Each number is 50 + 12 x the weight over its row's rms, rounded and kept within 0 to 99. Layers, rows and columns count from 0. The size before them is the row's rms in percent of the matrix's.

# layer 4 MLP up, 1472x640, rms 0.0476, rows 1436-1449, columns 320-399
100:50 47 56 48 44 50 57 61 42 34 53 43 42 55 44 56 39 31 38 54 51 53 45 63 58 56 34 43 47 63 53 48 34 43 10 51 20 55 72 39 82 41 54 59 65 58 74 52 48 60 65 50 61 66 52 57 76 43 33 52 80 40 43 56 57 50 39 53 44 53 31 65 66 64 56 41 38 61 58 47
099:46 46 54 53 49 50 41 61 48 41 51 45 56 42 55 41 41 61 67 49 48 58 47 64 41 52 46 58 45 55 44 64 48 71 42 35 37 46 47 75 48 60 62 64 67 49 51 53 58 51 28 20 53 54 59 34 62 52 64 55 44 61 35 68 39 36 34 41 60 56 25 39 51 68 67 36 68 61 58 44
106:39 75 41 44 39 61 35 49 60 54 44 37 54 43 48 62 34 47 42 63 35 45 51 50 48 62 41 48 47 57 42 33 46 50 43 56 69 52 42 35 56 49 40 49 51 21 37 51 36 36 37 35 57 49 72 47 44 38 57 45 56 38 57 63 52 62 65 37 56 58 62 45 43 51 66 15 51 39 59 47
099:32 74 58 24 52 74 45 55 51 54 36 37 49 50 49 49 48 49 43 58 31 56 43 48 58 54 60 55 33 70 48 44 63 68 37 60 32 48 52 53 50 51 50 58 65 51 52 40 48 29 61 55 59 40 42 53 55 44 47 26 37 36 37 68 56 51 45 50 38 73 52 55 45 44 42 55 40 54 44 47
103:32 60 56 49 59 37 26 40 58 56 36 57 65 50 60 39 54 47 54 40 41 50 65 39 57 42 52 63 52 35 39 31 44 32 49 47 47 82 54 48 54 52 43 44 41 35 43 40 37 54 61 45 66 52 55 46 42 55 41 33 83 27 48 49 38 44 41 49 47 46 55 40 43 38 48 72 56 24 49 26
112:30 59 31 63 32 58 45 14 40 58 40 61 48 70 65 45 54 56 46 36 41 44 57 69 37 56 42 54 45 47 52 62 45 54 53 50 47 42 58 32 24 74 43 57 55 52 57 56 51 50 47 38 47 53 49 57 57 24 46 46 42 52 60 21 55 67 30 46 53 50 57 39 54 25 36 40 63 38 45 36
106:52 60 43 37 57 53 60 38 50 60 57 59 47 57 44 50 63 43 48 47 42 43 55 27 52 35 73 50 49 42 65 34 49 61 37 39 30 60 60 51 63 65 52 66 38 50 64 50 46 73 50 40 51 45 60 24 39 41 47 45 51 51 40 57 50 37 52 66 46 50 35 51 33 42 42 56 48 65 68 46
099:59 42 59 73 43 44 24 49 44 43 27 48 73 59 47 31 49 49 65 59 46 38 44 38 27 49 29 80 41 51 57 53 76 48 52 50 31 49 49 28 48 73 45 49 38 52 74 31 69 53 64 58 70 48 52 35 58 59 44 44 58 38 60 42 54 31 42 55 48 19 52 55 72 48 55 76 47 42 50 66
100:60 40 37 30 41 48 56 65 42 60 53 51 47 59 50 50 30 38 60 42 45 54 59 71 32 46 47 67 59 50 61 58 37 46 54 50 36 43 54 62 57 62 50 68 36 55 44 26 22 35 35 65 42 59 49 61 54 61 72 49 48 51 44 62 64 61 40 53 75 55 45 56 32 46 42 47 30 63 39 75
091:54 30 58 38 54 42 71 61 68 50 63 58 37 44 79 55 52 21 42 67 40 33 52 45 35 54 59 38 85 48 32 31 47 47 40 45 53 49 51 40 60 39 29 39 52 52 49 54 66 18 47 32 62 49 34 44 49 37 48 51 41 39 42 43 61 45 39 28 36 56 67 43 56 70 49 73 28 28 42 66
095:44 62 54 62 56 40 31 80 40 56 55 40 67 72 73 60 56 37 58 39 45 61 42 30 69 35 60 65 68 46 30 56 51 57 57 55 56 55 51 28 69 66 52 76 65 56 36 73 43 65 81 54 54 48 52 49 60 43 34 69 52 55 43 52 26 28 57 36 34 40 55 30 50 50 32 68 69 36 47 25
113:63 43 48 32 55 29 59 53 52 60 65 42 37 54 46 62 68 24 43 55 45 33 55 39 33 57 67 63 58 74 49 59 52 43 40 62 52 54 59 62 59 40 46 47 37 66 55 57 46 60 68 43 46 57 43 56 44 36 39 38 46 33 71 39 62 34 54 61 30 64 53 52 67 76 47 63 20 37 49 68
103:57 49 52 47 78 34 55 25 39 46 54 38 55 43 51 56 35 51 73 58 58 70 32 50 45 50 56 60 28 47 56 64 62 45 55 49 50 79 77 47 56 52 60 49 55 60 66 48 50 55 27 51 47 45 59 72 45 34 63 40 60 66 50 63 47 52 38 53 41 48 46 62 59 54 53 52 49 28 69 47
098:55 74 47 58 39 48 46 28 49 43 25 55 72 53 52 34 44 27 44 44 66 58 47 42 51 53 57 65 67 48 43 45 48 53 40 59 46 48 57 55 48 39 37 87 46 57 52 51 43 42 51 34 53 60 61 46 56 48 70 49 36 29 46 43 40 40 59 44 48 54 58 45 36 59 51 27 32 56 72 38
# layer 4 MLP down (transposed), 1472x640, rms 0.0486, rows 1436-1449, columns 320-399
100:64 40 48 50 28 50 73 45 37 57 35 40 50 53 49 79 60 30 46 70 54 30 59 30 46 27 55 64 60 71 45 59 40 44 47 41 67 54 53 28 67 68 56 55 50 53 53 42 32 55 63 50 62 35 85 60 28 50 56 72 54 45 37 51 44 59 33 55 68 62 53 66 34 51 35 54 38 62 52 48
084:44 50 41 38 34 35 40 50 80 62 53 52 65 42 47 49 53 54 59 52 54 99 57 54 49 46 50 50 56 45 42 42 47 53 67 41 49 47 62 35 50 76 62 54 45 62 39 67 71 48 40 56 54 54 38 35 75 40 64 72 49 55 27 69 47 49 44 24 40 49 42 55 52 41 43 53 40 57 52 43
108:29 60 42 57 27 54 57 41 71 41 73 37 32 48 36 57 41 47 62 35 41 71 63 33 45 49 47 58 44 54 49 45 64 33 50 50 64 35 49 46 59 62 67 50 47 59 39 54 36 58 50 57 43 44 39 53 53 42 63 51 57 40 36 56 57 64 58 46 58 64 49 29 66 34 56 59 54 57 44 48
100:53 32 56 65 58 59 44 51 29 64 43 52 60 61 38 43 56 48 54 53 37 58 53 64 56 62 77 57 62 44 48 55 31 45 42 60 55 27 49 36 50 47 44 25 55 45 51 52 54 67 54 39 40 62 49 46 56 34 56 51 51 61 32 45 54 52 72 45 48 47 55 53 52 67 28 59 34 41 40 19
104:38 59 60 72 62 65 41 35 35 36 40 47 50 39 52 51 41 73 47 54 43 88 71 60 51 48 47 55 58 41 41 46 37 49 53 45 65 36 58 39 32 77 51 51 54 55 52 52 73 62 43 34 52 49 51 49 50 52 31 53 38 61 40 70 66 56 32 55 46 54 43 47 46 52 35 37 56 56 52 41
108:41 60 36 48 37 62 43 49 64 48 56 58 52 52 65 45 39 35 66 52 56 52 39 49 50 61 51 68 65 40 45 49 62 39 43 56 33 39 55 52 36 54 63 59 54 51 51 75 38 52 58 59 34 53 59 42 71 44 46 64 68 51 63 43 50 80 48 31 50 45 34 50 66 52 51 41 54 62 33 39
105:59 42 43 52 55 53 60 35 43 48 65 67 50 25 49 49 65 48 45 52 79 00 47 60 48 63 32 37 44 61 56 58 66 62 51 42 41 74 66 72 43 60 45 41 84 24 56 51 63 45 48 31 53 47 37 65 50 44 34 47 32 54 53 56 22 50 58 64 49 39 61 55 44 57 35 53 80 39 41 50
102:40 32 58 58 39 60 64 59 56 63 46 24 43 77 69 61 44 51 44 46 55 75 46 33 43 60 31 49 53 51 49 48 55 80 52 53 33 57 66 54 40 34 45 56 14 82 60 45 40 52 36 62 79 58 25 22 62 46 34 42 44 58 72 40 62 71 42 39 60 62 64 46 70 53 40 60 48 51 46 44
102:58 56 44 33 49 38 39 34 17 38 62 48 46 56 51 66 48 42 68 70 39 38 59 57 53 48 43 56 53 33 46 49 38 54 72 61 38 26 45 29 60 63 53 57 51 35 35 51 42 53 43 38 52 48 41 42 42 58 63 38 48 54 61 59 42 39 40 37 57 59 60 30 47 42 46 51 56 55 51 60
093:54 84 42 27 60 50 69 47 52 42 35 48 54 35 43 53 65 64 71 61 26 76 67 49 47 40 55 70 69 50 45 24 50 36 37 69 59 26 56 39 41 51 46 59 38 76 49 50 55 41 37 52 59 29 46 50 44 68 32 51 42 41 51 42 52 49 48 50 49 66 56 43 61 52 39 38 41 39 38 67
093:29 51 53 68 57 32 62 64 44 54 68 44 63 50 47 59 66 50 36 55 62 56 38 55 46 47 34 43 48 63 41 54 55 65 54 59 65 45 59 54 38 70 35 62 54 28 50 54 42 50 58 35 49 49 46 62 33 61 41 52 48 62 54 51 43 57 51 64 51 36 50 45 53 64 71 44 44 56 32 65
080:52 56 28 59 44 58 58 48 36 54 40 51 27 62 43 56 67 60 56 51 44 00 62 54 48 47 54 50 57 50 47 52 58 44 54 41 55 40 39 44 54 52 40 59 47 53 58 51 41 50 69 52 48 53 39 52 53 54 43 52 70 41 61 53 49 39 43 99 45 47 39 67 49 67 55 51 42 34 60 62
104:62 52 45 61 67 44 74 51 20 48 42 45 54 56 58 65 49 41 42 39 61 50 33 62 44 36 35 49 65 41 55 38 48 57 60 54 43 62 26 37 42 26 47 53 25 45 56 64 42 36 55 53 27 47 34 52 61 62 40 52 39 51 66 46 38 27 56 56 31 51 58 53 45 37 60 62 44 63 31 41
097:63 71 57 58 56 43 49 37 05 39 23 35 45 44 42 75 65 36 43 61 59 74 50 38 37 53 47 37 51 51 42 39 41 37 45 40 51 64 46 55 75 45 29 42 62 17 70 61 48 53 48 56 60 72 42 50 44 28 55 50 43 47 32 57 58 48 51 48 62 39 35 40 55 49 50 49 47 63 53 85
# layer 4 MLP gate, 1472x640, rms 0.0486, rows 1437-1449, columns 320-399
093:49 59 59 58 35 68 61 51 53 61 31 53 44 55 64 48 57 39 58 62 49 51 53 58 41 48 47 66 73 60 18 54 42 47 65 34 64 47 34 74 69 02 52 56 60 71 51 28 73 40 34 40 48 29 44 51 54 45 50 26 43 31 71 50 60 44 57 22 78 84 76 43 63 49 35 57 58 37 44 56
102:39 30 46 65 29 42 65 59 65 49 50 36 52 58 38 46 57 53 54 52 47 52 50 54 49 46 38 75 49 38 60 47 60 30 65 59 52 65 42 48 62 49 51 35 54 63 28 49 64 35 45 56 44 61 49 77 39 49 50 39 53 46 49 61 67 33 39 39 60 42 53 73 41 47 34 56 42 25 52 58
098:37 37 62 60 69 28 68 67 56 64 60 67 44 40 60 50 46 34 61 50 35 49 61 22 39 69 74 57 54 50 58 56 44 61 42 64 41 41 40 53 56 51 49 32 43 43 26 52 48 28 40 64 38 46 42 49 44 75 55 59 21 58 51 61 46 52 59 56 43 55 33 54 48 49 64 50 72 68 78 59
102:51 44 54 61 54 27 32 43 40 32 58 60 49 58 15 40 46 51 46 43 28 49 47 52 60 57 51 50 50 48 71 82 47 52 61 69 52 48 49 69 25 59 81 15 40 45 48 61 31 59 35 59 46 45 61 56 44 40 47 51 49 55 53 52 70 37 44 42 48 33 48 59 40 36 51 56 46 49 49 60
115:36 64 29 44 39 43 68 41 77 54 60 67 69 45 72 38 42 65 34 50 50 53 43 48 38 28 64 40 45 25 48 45 63 43 53 49 41 35 60 24 43 38 48 53 52 43 48 53 72 40 38 49 66 64 48 65 66 31 53 73 61 38 45 51 43 62 56 48 46 55 64 35 92 55 49 49 36 35 50 62
106:64 30 58 70 44 48 32 59 65 55 38 31 51 32 51 35 67 63 62 35 51 41 48 40 47 47 45 41 45 38 63 47 32 50 53 56 36 32 54 49 49 42 65 46 73 65 39 30 48 67 38 43 43 57 46 62 55 76 60 55 64 51 30 58 63 54 47 64 50 50 36 58 63 80 51 47 56 55 54 45
101:57 61 24 55 40 53 47 39 52 44 53 46 58 43 65 44 45 50 59 64 50 66 40 49 48 68 50 38 41 76 52 54 35 55 60 50 45 31 52 61 53 63 58 53 63 34 48 37 36 43 56 53 30 70 55 52 42 63 64 81 43 78 51 32 45 66 35 37 60 31 45 54 57 38 54 63 40 30 73 17
100:51 53 65 43 42 35 40 65 49 53 64 29 62 34 32 33 57 40 43 46 54 61 38 45 48 62 62 63 71 50 49 32 48 31 62 58 51 42 42 45 50 54 40 56 49 51 53 56 22 38 47 51 63 53 57 30 48 50 69 46 24 73 39 45 48 52 72 56 48 54 53 25 48 60 57 69 25 65 47 49
086:53 37 53 39 70 49 29 56 62 62 59 40 45 36 72 56 39 31 73 55 50 70 62 52 42 55 51 41 62 38 35 51 50 76 48 26 63 57 72 64 50 44 38 40 37 71 39 48 59 35 51 61 56 46 53 46 41 46 52 67 42 76 47 77 32 35 39 48 53 68 41 60 59 35 66 35 55 47 61 46
090:35 63 58 74 54 61 67 60 65 64 69 52 53 57 43 34 37 42 48 52 45 51 47 52 57 52 50 40 49 59 55 64 67 56 26 38 61 50 34 77 64 46 42 42 36 62 52 63 48 46 31 38 68 41 51 66 67 74 40 52 47 63 51 38 26 59 57 58 57 58 32 55 59 60 57 54 49 61 46 49
095:61 49 49 51 47 45 51 53 64 32 40 48 53 51 33 32 53 40 64 64 53 48 53 26 31 49 63 47 63 48 58 41 62 44 59 76 45 28 45 47 50 50 57 65 36 44 46 39 72 65 44 52 63 40 39 23 54 48 60 43 61 50 73 48 62 25 40 57 64 41 71 49 73 49 51 47 67 34 55 57
105:63 42 48 56 57 60 28 63 56 69 50 49 42 34 46 43 55 51 62 53 35 46 63 33 47 42 48 37 79 36 58 52 44 28 22 55 26 49 48 74 58 33 66 47 52 64 52 28 53 58 42 48 34 39 64 56 57 52 44 55 37 53 58 24 51 50 54 56 57 47 64 43 40 57 48 45 57 32 41 60
097:52 44 27 40 47 55 38 57 55 71 45 55 54 62 35 60 50 55 56 43 56 49 49 63 34 52 53 53 63 48 50 54 36 42 57 54 40 42 52 42 71 40 40 53 56 40 38 47 49 27 63 56 63 45 30 57 59 53 65 44 47 39 41 51 49 72 55 46 57 50 40 55 51 59 39 40 55 34 30 45